Part of a small language model's weights.
Size: width 256, 2 heads of 128.
Architecture: biases, tied embeddings.
Each number is 500 + 50 x the weight over its row's rms, rounded and kept within 0 to 999. Layers, rows and columns count from 0. Numbers have three digits each. The size before them is the row's rms in percent of the matrix's.

# layer 4 MLP up, 1536x256, rms 0.0581, rows 1096-1150, columns 0-127
100:509501466511475478450489553520481517492458378493559511490567584530524474574483571494516500532538551491428530413437475536516451493425526476471490489450536570507431580521454438660487512475543363506505529517519542484524590540499580484602423513558441467578488520549404446500553540514433580538485421375449488496482446468570480494531565495427520525516433507513445493501382592431483472550514
092:553474589530522541474438530471495585544385437534497514468551519517521512458592513506570445438420531490427446444420551444492393447542496568481524521502457544472595515454484438548480470509561506538524556529452505475504486493579442453488482523554536564558535526432496452544529463547474425517519483498514518540517489572458511521577433454519467578527608445473459404576439478566446498575395
093:510527617500429500458471545533362518547523493500410450435549586525404506478504518544537421514575510483568518453508462484490480526424481598486531522446456566477543504509602518493488567485438434525534449521557468535602495517428506451389496471471551481514529556429464530557469520507547565523484461561438366545469449639469557509432506483475492460475452584467482457481607448530553516581517
105:611495481586519558468501473470489576533476421509515503470438573473402490515532536480565410503523454567608423476431489503453550509478457513529431494520536556600452604567573559459536439504496579534510433452431479492576490552442528509369577548534465554563571529458466530476529519550443551371535466499587412517469450472458505556465405560452503437450481530410480491507525494534448512464478
099:495541472454469565477558417462492504607499548454554574412558484516428503480422474510493542469470565455539410479367507576468491456492484536588484567493441462459472465525567526544406498500567515446512493456478505501498428528491449443517482608426507501567509532458521507423427489451504373511478418540518497413436537515540540507524548533511487521434411670507455471517508505563595525522465
094:454498489470488416488520490503474445530529525655473564467494471495535453523453508499540590503456538520546523464515521480495489532433518510442530500584508563458490469683447483582482469499353437513526462443416537525509527477519494488497445550428614487425429507621584459526551544507553459527503512467468493472517570472549442479576585472442494457472390529489483516535511540520495446466469
100:483543392505535494477500488564504450596556498515536545400423605542548561425487533521539499476458488450457473536472504511414503584494463508564440473492491503503549496529546464605527523495467627587462486568543469527564538492529510484535584512481530523532421455497496487520478579475474475495551511539628507440485573501479460467376453472607375533489438571484427543502461477499409506541463
097:519568434491450511537579514483511494485586462467444560495448516558428462451552557503472545495553499473474387534421502469484490448479411463529527481411483469535517460543533477494446376451498511466430614434532456552510536506494551481483513519534530507539457480499486518497557521494551537561535496548479510521508522512527498549460498419538520578556572493539433544575538522505322512494533
108:467451508419515475490578572498417550592471517489416542628536485529555489519500561545508601475444516549504449447484417471332416573463515522474574444471443553479443420402471472449430467511514508513486560476501542465575460525475543483472481516431505557461444544428526509456460534570505529538582491434515530495545388552589532497423520555437526480578550481482425519623633526477502657464619
103:533449490457485461534439503498470444500527428470504562480522592464516551511527524578500569520488588437408536444439481569453554485510419491524579509480474434522459467497529534514518597486439492546500630529484558545456502498520578419438536493562538461551501519488616559581526545500524502585503546494461543539517497452381536527455475526418448438521406487535486501476477440451502530509473
095:507496540502448533507436501506474543436525485503517505412484552422517478633584601525490434507476537506452607638539462546503433576427509516489492503571503526522540533554478541537461439468564405505431478524494473526462508502517466481530395505553533541503575516519400532542480504532479499582494421541450466496358551576518444467521547455542502465440407495532526508536428479476486436415577
100:485502523515524599549608501582506517574477606521485574531510571560409528468401473563481518511521526397613522590456473528500458489498475517468505420492508520536488523440484524509484551516463443509440507481393430550535506498441454454537518500502518516478570489503512514447521500441414457459503536448449554521457645485507442470502529501542578520432484535428469544582610504552534550413466
091:380537552442444480481562529456469410560427441608458482540540489530506523481469519534532588552563460465462523513446537401477498509612478572462482521502546506509523472498531551533513472493509457553446522588461570433555555403514439474477570523628553527479514469505473452509537549506464551444505490474555506526514528531437448493488518499566558584582476508577512408506579608457515449488483
107:535519487377584421541481506480493393480525455512582538491416454475496517557461529432529535587552431481539467415545515509482503568472523475542578504564423303523529544476450485430555492536411506438521524495535535489524448473510537537488458509471531482447493469512483488536461553604499454487565516528476530503482438558521494517434520371534389543504564511534480515451489531536453510502564
101:494452539622437538431502541535466474541503554543499496451529570491533566507561458514497498441506454459509485529449491526568578490436463370471482602540533526483480476539548523506418514418417472455573554495485472545558505529445478516439507540411504413415508478505457521504528454532510451564485354481429469459414504599514531450480533513508587473419486520505547489403633611435549525537469
100:558538537555560492531439499445641458559496425542517530520493538514476532475340516452571550417471535410455521479435604511553493507560456469527544483426456470460445562538445423580477511501492493522491517483490434569462538505511431553460458501416537526540545486482548519503401563470458511544527486475487501507510545525469507472490540427511579494412502485415595377526530466521468542485486
099:482516573454521453512513503446507457572556429544490504404475582580431524463563443554538533490487487498513592524533481458449418498477557520379435544511496530592447491549483605538506482483544551431580574487451469438606492543546606583507479529488434520432445462533502443564503448513498464507546486530525514452532449466580543483574526535474518492498466501514523564504477521495517473543498
106:569500494490520407492585478514551526464450461513535528515542536382460517572531513476508471495513606538481472495441538562597464458538532420507494388514473478572466468503552529532468502463473560383605518508429524502464515426475497422528533564557528476546462545476398607515570506524529490590519519460420478392539468480417512592530467497495506525426520500513514519405384544491573520533529
103:468457463552453563506511478399420548485424463543411519496534467481508501397415525524546550503469525536383542519594555501527515561507554509414513428472483510517491499517602432530557459496543422455551413502488527427508516459550523424532431428502569465463487480467504477507519599480411482563521405466438555533457471535496438502434609466506549463426553534565511493352524472464484484497486
099:513506513505502449550408572442467507463501438579461473507506491456522533546636542480591552499467544535511516445484508551560613523450601456480444512495547458602473495575391490421510522529529550534437435360587523472439525439516518484490529576540482452474492482544498512515410625471442514568437548524476639504499564491530529467560480477468565564479562483563502490450470555522534490443509
102:499455477405526530540471523515482509546541445529603504605592517515498520405428531525522499525496466512508419455448442568483548484523502562516412509411533537491500538465306449525544536553534527487439490445464469492481513484495542565588405582536511494537516534528524483450516512392449496427457579456536518508479471509564460569502566453467510559504575471494532490459454469423515527381472
103:534466426507498514528530420560499518542497515448515565438558475522555550447571513571433535498553459513473478427493476432456455518582409487460592396552449405613521468510544574549478540506572547518528555561482452509527469589501466568527466433482520408439475497454523473437554455547543440447518468447529499489420455474589549509557529437503506511504544523529512436430467562456586528529580
096:503509478480430538572490514574523508494497573568454469451603461575491421474507539486509555493472523524499458463549423552517534516436466517492562461450437525475524533506508598550399519495452525539449468480544533529483609425544537508465446537529402573477488653396498451419538543477453490555539519365473582456546500535508467544559515433534480447523499557496503430462438478538627521504465
104:360514451504502455520486563518611467506508467448516571515480546476442525536478437521552576436446574507523523484566467495520462549477540502477586501464608474515511459511438541558420543386547397527484501499595541459441500593513505522541578513469484613457477410461491484511465548566471460537555444493465437492414455544501525508539522534531560552541541418537381506474454598441501561481516
108:454554581535477511475511511484534610483623505334509481486531534514490465583520536448408442490498518560523426335507421548588497489469461464500528517569556570491556479558512458443471522480400579486398470503454566431397549538455521503500477552467512599497514518522497433536460577388537564517510469477464559501473535477546493475540405477535523440466439583474492496443500518493467468425576
098:387542450466587579527460533526515508529391571491534477548499496503519355508519598476485495545510447500475509466497542472477504483509464524573386479501445499506527478517489538451545418479551468483569448550522562448499518493449429531524576593504510515502532583469513567567556478430554498570555510409541394394349545534510498594491509501433526508473458521526388459456469586603536517499528
100:472508509527487485522516502420502483463435509574637495493469440538582462427529475451583515532585598424541468434514506476446399496511497388443524559493495600512566526500436436485470532440489491494543472466550467509535509405534506546551511599548431511556547550462574505425483476535480610446404473476442492443476476477455531557521407442454477506460502523507443487426542429501529451483537
098:464460495404568481482443476431432517456439489508463551497458513558563501508502489429493530459473492419496487503431522494431465522567543495565524523484564456446453453524538447509544517527486539467532399535559540425485604414507482502546529433476502512540483469527403541508519490614506549462433478546528527585530349506537585505555542434447393563504530542460535571503369401531449558468496
106:483549507504528399513292419529567458495583452490550508573513521543485579601436563472510427489481533439426539559548470453470522534410545548444469528533425524501511433526465409589532451475469516504475508475574449545497599489517521507476441425505470508388453467557455512532534497624522541470468560541493384470530442523486542534479436452472457521485392471434453440600552493498458538440428
099:432466548488565390458452454539577468437536571540522488540453562494532442452508505582482583544458522566390472543464538495485528448482477473538492608532535492447539504495496513415538438525447492592506507529576469483657501518481553435410485556566556552553492550560505411536488437514500524459452445473543485534521471545500472516483489505499488483483432458503406447537470549469441474524490
098:464425447444550436487604488516555481534471477468631566484547517427491562502479450510518470556471492521510499491432513544551487543445450498539524455437481510494459436537421530494485576451476494520506423521476521501470543529518499497598458513405425390580532447626456534460435498471488514529504615578494507526453509589452473397530618415535547483467505651444551540404470522434431500489485
094:462507518454469530560452449487569515551521421519525464504445532429411425518520597400532424475528471485388419429564507409489478462425537477498435505583488524463504509476516467494459490585531547521532474482480526447512536494549601500406572643480549577375472443486484473538520546486470572468527591483595533517572461540474545541454424468482513559417546527570532570495473578486581486437457
100:611482565427531452502563484477351575497509550432482420442452558532511599584465475574483473540563529433414513558466541537433427512433554617596498521478461528466543497508458463525605562486454543461557471455436507436533484465383521472508534474480470503444461557580647456471451598463535468480497450484544536504455378496444473448621488555518512555536481565515488423523521509367518529498496
107:473542528568489538531544528401440521473530528435479464452532536384553493551532451492504588393533438417472489556485485423437522445534506506558424468401617489522601464451495489510430601512503535487458477447464466442515619616539529476449533511492470596496430574499441461497519513521566585524472440461479465519491451550573467566513508426550474411533489469506540573556520537517563440458526
097:462443454404466438370477507479448434491492396579629543532487515490544474488461521619505454465577523513540411484535524538462455562504421422515557548410407486540470463537547464580503516422451437562507446540528527563592548514526458499481524599487541492470444585497532572502472427612570477451521424502510544443482537567552546481517508446528467536584448478575454410534445565576461554607501
102:337562512455487532462526404515482520557486454420414506517474531463527531444490500524481543482507395464513553496473451504641570491534506503588600394520477552446472497608416515542471436549476533552432514438399471436545545531527542478494510532453515496541497476466509510487493483559532480531487434516467558549559482527493463524480500482454549526558554481585576619478527534478419436487592
101:535495487469485497568520488531452501479512488466523563361483555548494475507357454575431524451418534456466453545457520606473549404509393512574523362531584548590480521500521534461415476455558452483465527527393483455474509576462464579460455512460469493466487520551521447485548471481505559429516521524551541467490438437448526524615443599474537547502556609531508450460539392527532471528470
096:427426518518413523531496583528554541452503478439416532501468482516526565461522451514502534497497537512426507524510575494491520578555580475558569437517537537503512417497529482513512466402521471426574525560538564441484515513485470538525457517528492506544512478464438541423550429570611552523457486551484508364486462516481402455540385546480466575472500456553495509490466499502563461531508
095:449574549487479584551466454573502432544465522414496543426579515498485562444564475459477472547538516474438587395479551436514484545451493473449551503447506608484490394503497466568420450465444515403431463419545567499552525440470465432523605452516380535636544520420459514535542500504528613562496489412490417510446471432504534465573452428542511471581478513404533514408537506471490535452534
097:454503575562549497536611504449515492510505492519444515571544442529502567514517577543505475520453520428476447535478569568529544498523458459451537482551468454431454514467481495537497523466458481526533518578384643484467527435528448500567503539463434473561577428515557516534528521539408521591577566535629543486528451480525517564552512488433387412511491531443526482523583540486479479447452
098:603531611556479503451436454449591558527515562423486550428408546453553422439528520487483504495501547553553530498521513628491515570488592448530524438561557445524504445564396489484476479454434496466470522414565544560405588550489473495444463525445509439524459600594518484522451506469564468455489514540572446479566483472459553574564420536529523375474471440545524499548493484507531504467551
105:512525434504617400551587531494508432498485447570460425485509492385457421530541369424476503509407496474579512505481537504523436475569501464542453507529516518411533478564459425505480451487509541612512490560591516537493515553422561562513594491534476495434496531548460489464544520447388498487602565490554473461518451509522434465524513515568510445437451530584491588471393509504480502473563
103:429555505494490421380455517536575410496466495492578487513525462559522543472549417508486491414567614611469484585441475448484511512464536522477534504562646551498505451455495471556534568498475507502562533508437462478523502517447467539461465525459486455514591459568470500520507499506494592586560504466403570452590461499609450579420567427510606486551427468469482442492488448459553549495403
102:444508491411452546477492601557495434521492447492393462468483490432574483552524526547479462430542473488465583473446486458574426503539542509528494505511528454527526531472522460506461569484370522445556549507527538503516466537508512476482427431534420501535519513541494437565540652519478472452526525541477545536369477479538455460472432570494466462524506376538407487569458484531460500497543
091:470532451445472575507458500567532466514457552496502476484537536469402556482457531431501462436441538516574504459492501525531427507422529480532504553488482498494482400505535425477438526649516510525562558466459480486448484484584532431426469512418483469472440443473535467456520467507497492425545443572586436494465434629574476489545551438514588474531590527350498452446545518499472565565509
102:543538484461519514531485463559545446497498485496518513558481532584548478531377559483457523560421487546417478558402511447482481449391499612561533412526442549485551544547533485594464555479491505642567518431502503515501452461485413398495488456551504581486481481534499455429408519580495438498483581495535484525458609540528486475445502561494483456489501517499511566555542432519410547419484
102:453450489499426525515476522543489546408419482463423547532510520444520490555533514466540574596536525545444391553445444553520594464482503587527573494428451568448490577423478527455505542481615457515486546491491478475524499523593436583583560462481545516514494590473400355542525529472503551553430478448489466561461485505487539455473455450509438566522438480457599462514463583446495443432477
102:406516528514457498539527558567461540520554489488480549447523620494459460489432450459491531474511479455412457506462480516457535526550433518471484526531551466485535440453528490508469603552556527517463551525598536419412516709379420527531540498562526422559533465444485545563527449562418409471466442428555510472546528602535513547618506521452566498522505498560452418498496466505516542383462
098:504482421570522502581433503571508443547506377580434515441497549419486517453518518544414605455450469504502444513502449514476536413496553511572446417473512526582379515436451596478477448530504536574543560480500527515473472557559581486570450506491413500432462433428471501463547438512595483540529532495450539474502501457443488539481544534482460536463433542513489504530606543453594423493450
092:404428496445518476479538496481547470494536549466474475415525458534493480520455523554468500578493514555482458570555539502503568484533586509516425504608502583519408462482563569515453508403503517524510490474478486488557482484418528479485526474561472456565509495522483555430514509370492495561534494451517527539514536488467496493597568497532534414509469509598447534623512503446574477526454
099:477521525476488504494456568521539512523501549500452354537512536542503514472480511598543460580476487531499541604478450531516492460591414519489551434462423514416569443473464556471488492468591467489401443462464514517559461522458470538441549514496469382445486518450495430470496438558523527457388543577610480514621516470448420514542433520403454525447451495537519459514534569477519476517463
099:543506519531564569517421456478386471489436561406485465522516473555468545426507453537548492451547584530448473512567485585513475516541498413453431512464414482471588491491459438550476490556481513542537496499528527536477534582528508536511462431520490492562509574537528534467658508452499493489553492562475574569506575566611411483430541559478472375509525450502514544492495439503512460489502
107:581388559486514461536354400509573462456457435465610516483455419463446505470535483541511569569497518526510440445536473503533451467477510502485430494489454520553555574370523458500550477401492490512574556512600430519510558571499424519529499436561517504480469528543507423501487544586483543491448471490454524578482447458611496466488380507500559509444545561544471546550579430423508464395476
100:438500502390513466564529472358471480520525595578424532527537507477529512501627436528493409449460428340467494456531483545511514467545573502487508546450484455609450464472503486495560536525571426504514483515600516477471486503592481622427551472513488547550485555506478500444528494487512464535491492501378509442503545428506427471382477520507486473485574464524546396457534540495490490547462
098:460469467437535527549564476419508474514427510377474469456415542497479526512468481491529495501538562483517557591472558416415591450467518484514578450481473568505449568473549610582638457467523496501448478429441492538583581464589482502561497465458471480480592477497497475530517568533518530502464549418516424514493406450432548478479547479590510562480372544516450598502504467517519492458560
# layer 4 MLP down (transposed), 1536x256, rms 0.0148, rows 1096-1149, columns 0-127
098:442588552436471545562414540561463516507536497484416477518574511481470509470562460437493539417415487565538480503492472481481528466615486420446527518460561516505543490487417544345385517609463573505490484510465500441473404483487450570453536500491612478501564561581492560491507427505484482508470556615546496518500534540478560528478482496517413498449449549500494520446494513548513505404493
100:441626556546572492510558594487440445495570487483506496453479525458399504506432547487498448537509475457463503450516533434498555468580541477434441511481498507475534555517425520492520433492532454539504451522584570502524530428505431473512487539484348496526549490556523501568568469472513480436538539572460490545470393562524446429443484463510517492542522564549591494425517523430474449613417
097:529444465516574479484540415631552463485548480516480577554442502543512515491484546529545470561468501457425406629525529645461549491497447402522528485517454454523464521504470488468610483578498489490400585452453450482410499524557493529534485578432490627479435452429538552471528505505458434467490463472541580552531503453503489500540513472490545519606567528507466384580456394414495420468422
104:488546487563490535448453514492438539525457532459511515513533539472517494431535460544582512566499488576543482537461500474519487513499494484550591470532556394517517540613466493505423563588480454415505475425467592486462489602488444463485539402615458527517568542560532524424505493478535445436485532647470521470481474434575457454452533518598499523510517569514499452460417505470439445521541
097:440499557531452422484466551538389623422492451500475561520480626475464624548505483501535458498525546503359510502392524458512515506516464490533472485463536582516540529528431459500560532462458577517501531465443543498489558488492578532527497499541467545551440447468592433528507471520559572469507441415609387563528493548426529512515404538566549519405470389435478519467418459479448463560511
089:538568460504499533528423480452498492479524557488531497384454509531539454509492547448475519498465489481492360486441459555495523453560566460511432543470472500557485526559475500524585472462505422460545498420510509522468491455513483569490578471554507476509511566509541423501410441488491473524571469399556527497521604507477538454377439510489557469466609566576539427524443432538523508498511
098:486580595501558554567549524442444492479550441485454386487516425400501482498526495516453429539478507467483505483534557541501449521547494461430490466528477531429449477481547554516421458574461461474506567434523506597443536525563580471504463510527515536588555486522391549489502527522453462595485467446451347446464475620429538505516542527577445408491520566518453560520614534482513440458591
097:518467538469491513469515405501543435523464589475532500605530530482467642533497420480578500405506513470415509517515553505531506560490477511514498447455542457433531539542456497558482599551583442499487527597532415539468489433487563524420496510555438467495506442471413576452492524522515469536434514495548486481463423485439589422478565463453467546432544511477517415452607535498521550549533
104:591524479461542475478443427468543462472443606524482538534555467521547451555566548597470542478495520426452516455469540549447517453539525497495496536451437522493506401513502474540539478542499408327478537451496485431463509453519438493475527488538569422552400522563551531512535527412497497502490462491434506460520397528599461561504527410557528515648599456547553573481479487507498479546449
109:524479527513504519449543513579596503562542536532402535509504521460499461582601503492479477513469492417438466514488439477485527502472460509487593493542470435635517444443540446510392514444514441488499417616558524646499513518564390514468466524404479431484541433513474505486517463499474524487493518444498420570480452390583420514470449508496491497374535568470453504462515566501456532580478
100:567429500511465481526476547524442527488543559524512477528507461457436540574453471534491530452487492489522580480432486532542427523509439466478602581466466496438507453541560468507505529538478467496494492583540474586476552478494530526470474506449463554464373483501477550493436464551572438509493580447544488520616580461495462521420569510457565551509473482440530571552462521513462523486481
091:591483579614424511520508417553486470403471521487525513441477443491526578518505396438542553532523486475461532459533507548433465524419373582501533533491504559534511589523485440488478507525490468453511571506487402493442506539511534487575445577517548531530498581499482454511519474534465497502603403519513543484492528575463494534496547512578377390451477581495432545487487523422509475510425
093:523435406497406575506486458485481573456591537432578480425484586440481424474489570534526445439449466447437495545494482535535560559452548504516425528489530509476552593481539485402513402540419534420492461446586494526475561448504585515571500455474481532472430536433520608478460534477483530464488476557448372507478438376559599508489460561547456585532638594520523570508524485513489558594509
109:403514502518500485490485506478506524461514592523492527489462615493434510404513545438448581518479401565483528438504466512462581505448522506511433528499531546438472482533486528412479564610438537533522458479492492604440416505522483516471566434498499418520513641516498576471600478595491433605443530561526490553560507443502549520546528541434530482456492540508513592484602499473463468531552
098:527619549450551488444499438542485487388509453527505540615437446523513508500539474519474508531508488470448516412413520382425430514436556650450586501573567609523476462488380455522569532461510495499512506458540593490414543448485535426593511455529544577492525483517533547521520497470608467479467543489463435491432477480535555497524470429497517440554459467475469528465536415546425511504559
097:438470529466396511468497512554444521464475534425467451497422433446468471534462487537542455497515468550487430502554449476503458527492483525569528464570512544487452474435544470446529576446558543567528508538507464452458481459420461440485506509589487531555486531375459524618507447513569537506545487492510474554524451515486422500498581509591433525561573526439397616512511549489490524546531
097:480602509473474527503490489519523475478449480508505536513466499482533428493552542523491415512530485480479444558422479467444571482522494480447542538493516467514629562503456498488556550538500487472391502444534580441566400468600499481470611466539546543465441451582463506513553448528477524454526505454420410580458542550469441482494556551539554428545574600547569498556487514516565578522506
107:521519534474544554453529498482482475549522446478517494462455542497449501616433456512492493546394601491514492411515410535488510521513559455466530489432547407502461484580443505540500516552546476545520533398462489563500423570563576533560494639548480454390570443530503484563485592505589569465577457462453544546491515531473589558503476400428492468477528402437465510542430462505425456488579
103:518505417472529511438499551540534503515523566587552499556458574479382535585520460486498611451526488538577490496548507455458474560437538512529546564544482594498617525521521581494552462439551460535578435448501448429525496554472558525564521524469569404503565589554542444525501468498506499467570501525460462465402478502505502470452499550463434505511483529531455611464433421600477498471518
097:493493573456446532405506424491439554586506591518450526492488585592516500484490480491447513450461495556485491527468462492483449527469519587479501533414383582500515515419596432510478524484522520456532491461497647539459374566489469506423519520493483565522480497479551545550516516368536507505557590491459390417586478501458454514515393543538449478547548499511526471509502499530415450474530
097:545515546394435376543452442613517440512457469524403468566553506446528497503570472644578566548449497414543477484496628501538523543484550480493481464524553489443507473484490470495517466466472556497565523482511536543453437534521507397396512579451571512479408484491468527412419463541510483546502557468517511443502551494463516479524414477565527508533546395537522532490525531526396461501521
100:552578376502397537508512492458578502444500454562447474482469480396523426470502433469466460464422525457442553524503496593497497556430515476554627535531479565487566462516516528561513532571432437497476352556544613538499456451488462586475522505483500513436518509528526495504469481472461504526479549541594556419504402551558530486458504518503541570515498559464507481558485437386450587524519
093:420524442443545436564491437438383501558498452500512600581462562488515552457464553450550515530590466560432468563518491447433540432520502579513395535520554412517488441506505418555506487563584434479478511565496475465579505487537534544514531553525531536553463472486542514511481463570538455601532468585562447536479565454538471429491629481409566573593514451500560457445558582421482466402488
103:490571569484488526581446468589490458482475425518445476487525466556495488461463483435523471525507523498450523480464531510464508510568464492483546434545494417461496551442421523457522471559406457493584459464421404444501493492469486472438494556408474463531464451492490505561607437508521503488450461590554574619531580542587445549397487456616415451482531547567557556489539366514454512544502
108:557507511481449505592504529443497544461525607630568547469486458532468512473506523549578572458528512494518549453515628473455533493536482508496561406485577431445529434499426583600465532522583408451550446532549537330505464570525517490468464502567566471415441468468505485423534454596533502539435514472527488543445514527516428555422503450392483460488507457546553419500453456578503483512541
103:552426580545517437571547544486468506570398412447473498381453545499539455544504493459404409492405470499443608587447538469520518574505512438488518547519549508490525543562553509544562596383443534504534558479392517497470627608482461478403378530520379462515454481535464502484503522415460517545512552570513469511529493476470514456549466465484500551461533499502536483475541441456489490425490
100:556525521432475467506475567367498588556503428480495434506478459519502486443555455533495479543418490428431565540463501448560482507436605569484504484413559439529476433456542451496430468484452438460541501526549595520386480509496482454540480418462470414427485551587491446505462530392450350524490544521521452583511492482538590540583558568570477553536452556427556473550503552469487588573446
103:534517510498461626533522541458522561606444510453498411491509518498499470421514539570605491515478422407540550389572552399484595530499490545467537531497498515494451500512480444410511540430503445506419567521414483497421434572466493537475522415545585445531451468517407576519435446425472502493528524541480515468444606464530553467404519504513494448524437460481499594350479551535555536524493
103:538483475600516473459500395502545503473493491487508490420471502434438462517536608495432525488564535580520448481488605509511515470509442473575446509560434446514409480544535492511415499502554485494512521488487469465448541476387520437574577468551558529554598510392485494495559584471579424504489517480535555551508597452573474487529596502557540503452435515531504567484491519543539505456544
100:549473382510510476441565603503456612535498380508487475408610508545478537461458555528565406517440430452481472468487499481488501539464449620515550543472557510569457593474551502530477463533461498458561511532524541434411484556511438533428496562421576491458452465482467552490491527496417425462542505581447447492539602533510518512462435519541354458517500499432530406457560526546468596455407
094:583530504524490430569545521389459504406469426586469536520537462438583499528504584489463512470488573455557509541462499418482501431515450514415458573529529448505542494533612543453433468414478471485525481566481501387571421516542444441509458441569554542435525495423469558521543514594492512541519420470511503397569598461604443587454479546509418544509462445558520485458564570600498536478472
096:411467586554499455504579551496424425567430500532489483459533509632515546448419457468467601524470590503540511526430559520492525582517447461461494451500551511529519497561474403496570513470471546383475513490470499476478525522581530503512512447544493580498477475430525488565461487553539453503427510517428471497388526422431452489529535607373513549540469504543562458458542565458548538531477
100:362426541521518426615555463493564438465489396565504587485505486495494442492480472492485569518509477455455478522532618457582459488536496425536494384569468534503496454458498443515465478459503567440471540603440455491445484521512483472445467505454467493462495550541465589556439472517491597535515532563452494532576465521458503545399461521464551470402563416562531482506443558570483544601442
113:514418461559487555540549405481498431427573476543483473542481499569539540520362555573571502504602477446517411534459507447463490500514427489467449436588557547521460538467513515483477509554409539512461509471481527501483516473475496413426404487591526546488442484526517541547390428551605467540518468515522520555527474499531466525503522518508563483559567531538454578505602464569476485553507
101:556522443629428411453579402553452548537504496437490538510422429514471591516501536404491534523446427444451496434431440544472495462530405567395487466621520422431428481535490489469538497528444431513463515474524451431596504482546525482509474489480567512547529501471484498548483475507442562576513460488509439473593589383494563480407613536484476533538495540576542505458557555512600584519473
102:607497512510459457468537573484541526457544570581544445476465502353485424500446475510381554425433561515441493484481522493428474531471507491462495471475442546516509488594532560489579480442550403555565512520476501461547529500481523496514449518549447506435492499563456423606558535518457454411431571361534571498402484517520608388605473528477496512478552489508470506469459478440539447460466
103:486452530544485512595517513538540415536517557532489503494520524598542496648559519472443536544506599522476453497544511521504399465505461627452493465508489536425479465571442446589494542510465573528516488543553529484476514506493483490534553541524493506493503549545337486462479562447520547584481482418488507526501590432431434399497592537453405467431470517438491493488504482488483464530523
092:571448430525505523534439455449400435555538388550493449483423449473523471486567596523470608494516539479499445414413525560569590575519565606378580528542487519506459456576513457468498524603464547507449408423440528463565460467480467469451597471548521436569475517557570512517526521483534519418495514444490451547489537588477512406564556504524482542550466428420537576533480464485385496458517
092:560476510521468541464511562444491505458550484529509567480545462452488493508478510439580535460424473396473495494518576563527571374560500454480513521481452483647459540626393501411518485478517556509580472461493493458498352647467585532466416497443519477440524534493560544528518552478562480489466439548520481506528563496573534597426534512498532471475435533522523500429451498479452460504411
094:439415473580394482535510481517522489489491530478506564539502496447546557470524465385486499475511486523533538503558502538476562560454398440534482527528604505514601493540582477376578494484623490488329468520559466373402464542592543545575478517523471500473521452519537483469457460480650554433487428517417557508507579426480426505441437580510468485468543480472555505484521509463586512490510
106:565511461499438458465520450536475529485552577499497574517542628484542418471488467577513461476532474485451582491477524477442482503488585421591479452486478574555502624449452519532516474552467552494518578492514509518439484589540495556466624474500555423542454492517427545395488441579464515450466440447540425482590502497535499473589392453524459444532540505471616501446537523540517595504426
100:540517544423552571513480545510579429408519627498540535482511517594536472463483507441408581503464526465473486554424447517495511550539436483545509525610496454598582423432561577477555548475554374461575517450504550517546561487479565483446489405515483494512517456519506556551534490499385484502498505445488515494550516522438523456454476575494526483446464490475534499551585516585447497559481
105:506447541434510468473469501564469564500497535455510494431482444555526418487421519476527500500470476475503501479539428560461440493494463461480488564548394480507469522519525506506430532517424578503451567440426481531443501380482545519572575469501480528508511542475606526411542460454599455403415589533462447541476503487441449541413499539508430418524484536515624554464499501415421474467583
100:581447405418448484478531455511541562503461447452571478484452508493637552429474571442546515464485514524627515519459507410499446604509481505464573464463516505423514371482488535633506495624475578530556440484512471468471494516553484499516554516498529478525502511511468482542497588535446476540510549543522446542520416434510471453436473455432487481532449513452588486544538522479462558459561
104:594417485590551455480564517540527502558461496488444541510423493470481436490548480478596392537449456490473548450484530502453574452457504449553657617383461432488523518485572507470464544547588562469457498466510488512387437485417573523423516442557575480507495527342485550492460416525559445496484492514559447481518494452478560493453471520549425593529474447520456532560450562486596495506494
102:515403508650473549556585476577431557474594486484435552537506457523504438509526533465441524501529461528528520543506421544462545581511526508541499615429580511509519442451404439604461480510441482465398573493434489521524547461522548480531507525456550401568545435622470563393459517517468506521427535463496484503537372548488459475475494463520473481414479526463528473489495547465463499529447
109:447507462522497516474463502462487499541552518493504443552527445548497483528497570464527476576463473477436495451516519457455515440561575447438504473483491462559492547499518485590523425533492464517565465414460549548553487452605529399446538489476554467486543519427524545532490547481453546531440533508384537573415413436543411515531549515506531493483592499454422484531509529478487526562555
094:526466540460485467502575518478529475500515466507504529578494527528567436507547499464423600518505547391485465496515408442560409507452514548493534577497573530489542456509503558503481512542545569456474421455517560576491511584544415439500596492435585433528513499533578480431538411584494478444469499438483526556546491532587585456475449446455451596376426445440537516595423490592469517517516
100:543576487540508550482466542595480455433433516480510502534539540518487447464592393536459473462615495477511512493487555500448514581441574523459495496501561493467412474457505493498548536560474478431495538525494536557476472598471465557496549501408442551473507420569538492578531458515485528527468420524525499515518536561494438479525479428541529534474526599626517418572437521495439552489438
095:543428476530586529497526468483446522458442508405491432552400562554477474427444423530546447489494424418581554546479522503468470424531524376484565541429558470496567569494447462407553492583531548556482405496479586519475470516565417473496500501472474620487513531492546506457498532575490478442526485482463612462523438398447479488573395482511486554477471495578594510495515512592543495500491
101:486453490473508413516574476470524529533536514516497448428483578484413594457494548459420560484584506626565424459433466437491461514488557568526458472537532561391467560475512470427428484539541572530459411491513446491469484523512428567515483588504512506488513515462547560510471483558473464459595494461386535595457587525495532494416604491538395624440520498408481515536505498475501538576466
103:467519553548481489400544522551495475406518484423512438476532507458538504438461499496443416502537476428473556470466603460582475474452490523474503509482622529502459419466455588548500512426502393515465554549537476460596471447448477577451480442501523561513464534508499511550440526510442550549461461509523504535434511548456492435504563634536520488448480549541495441505570549407464481581397
110:418505565483497452556575604473541530553457632476463440495511434571498477511432484444510549486481416492496529530479473606503419480532618481554435558528450429491535512466538503418566462514485479344520491491517519567447472446541539475498546548468488507580585493454535481353482535434482442432475518467510526431530548526476484418574489513505516568428538476522550504493480513545473456540485
100:480562562482424464434521547610588504408422419494421564492609602462470571572389499532500472537458523516437491476482554545526424461551441550521494429498578600498524534499495475578485538462395562500536500462457436529532495473418417487489554560459465528457426474530593448603401463503403485588574474517596505517573518556477506556533468426470428481498409516497433564486457541575470493488444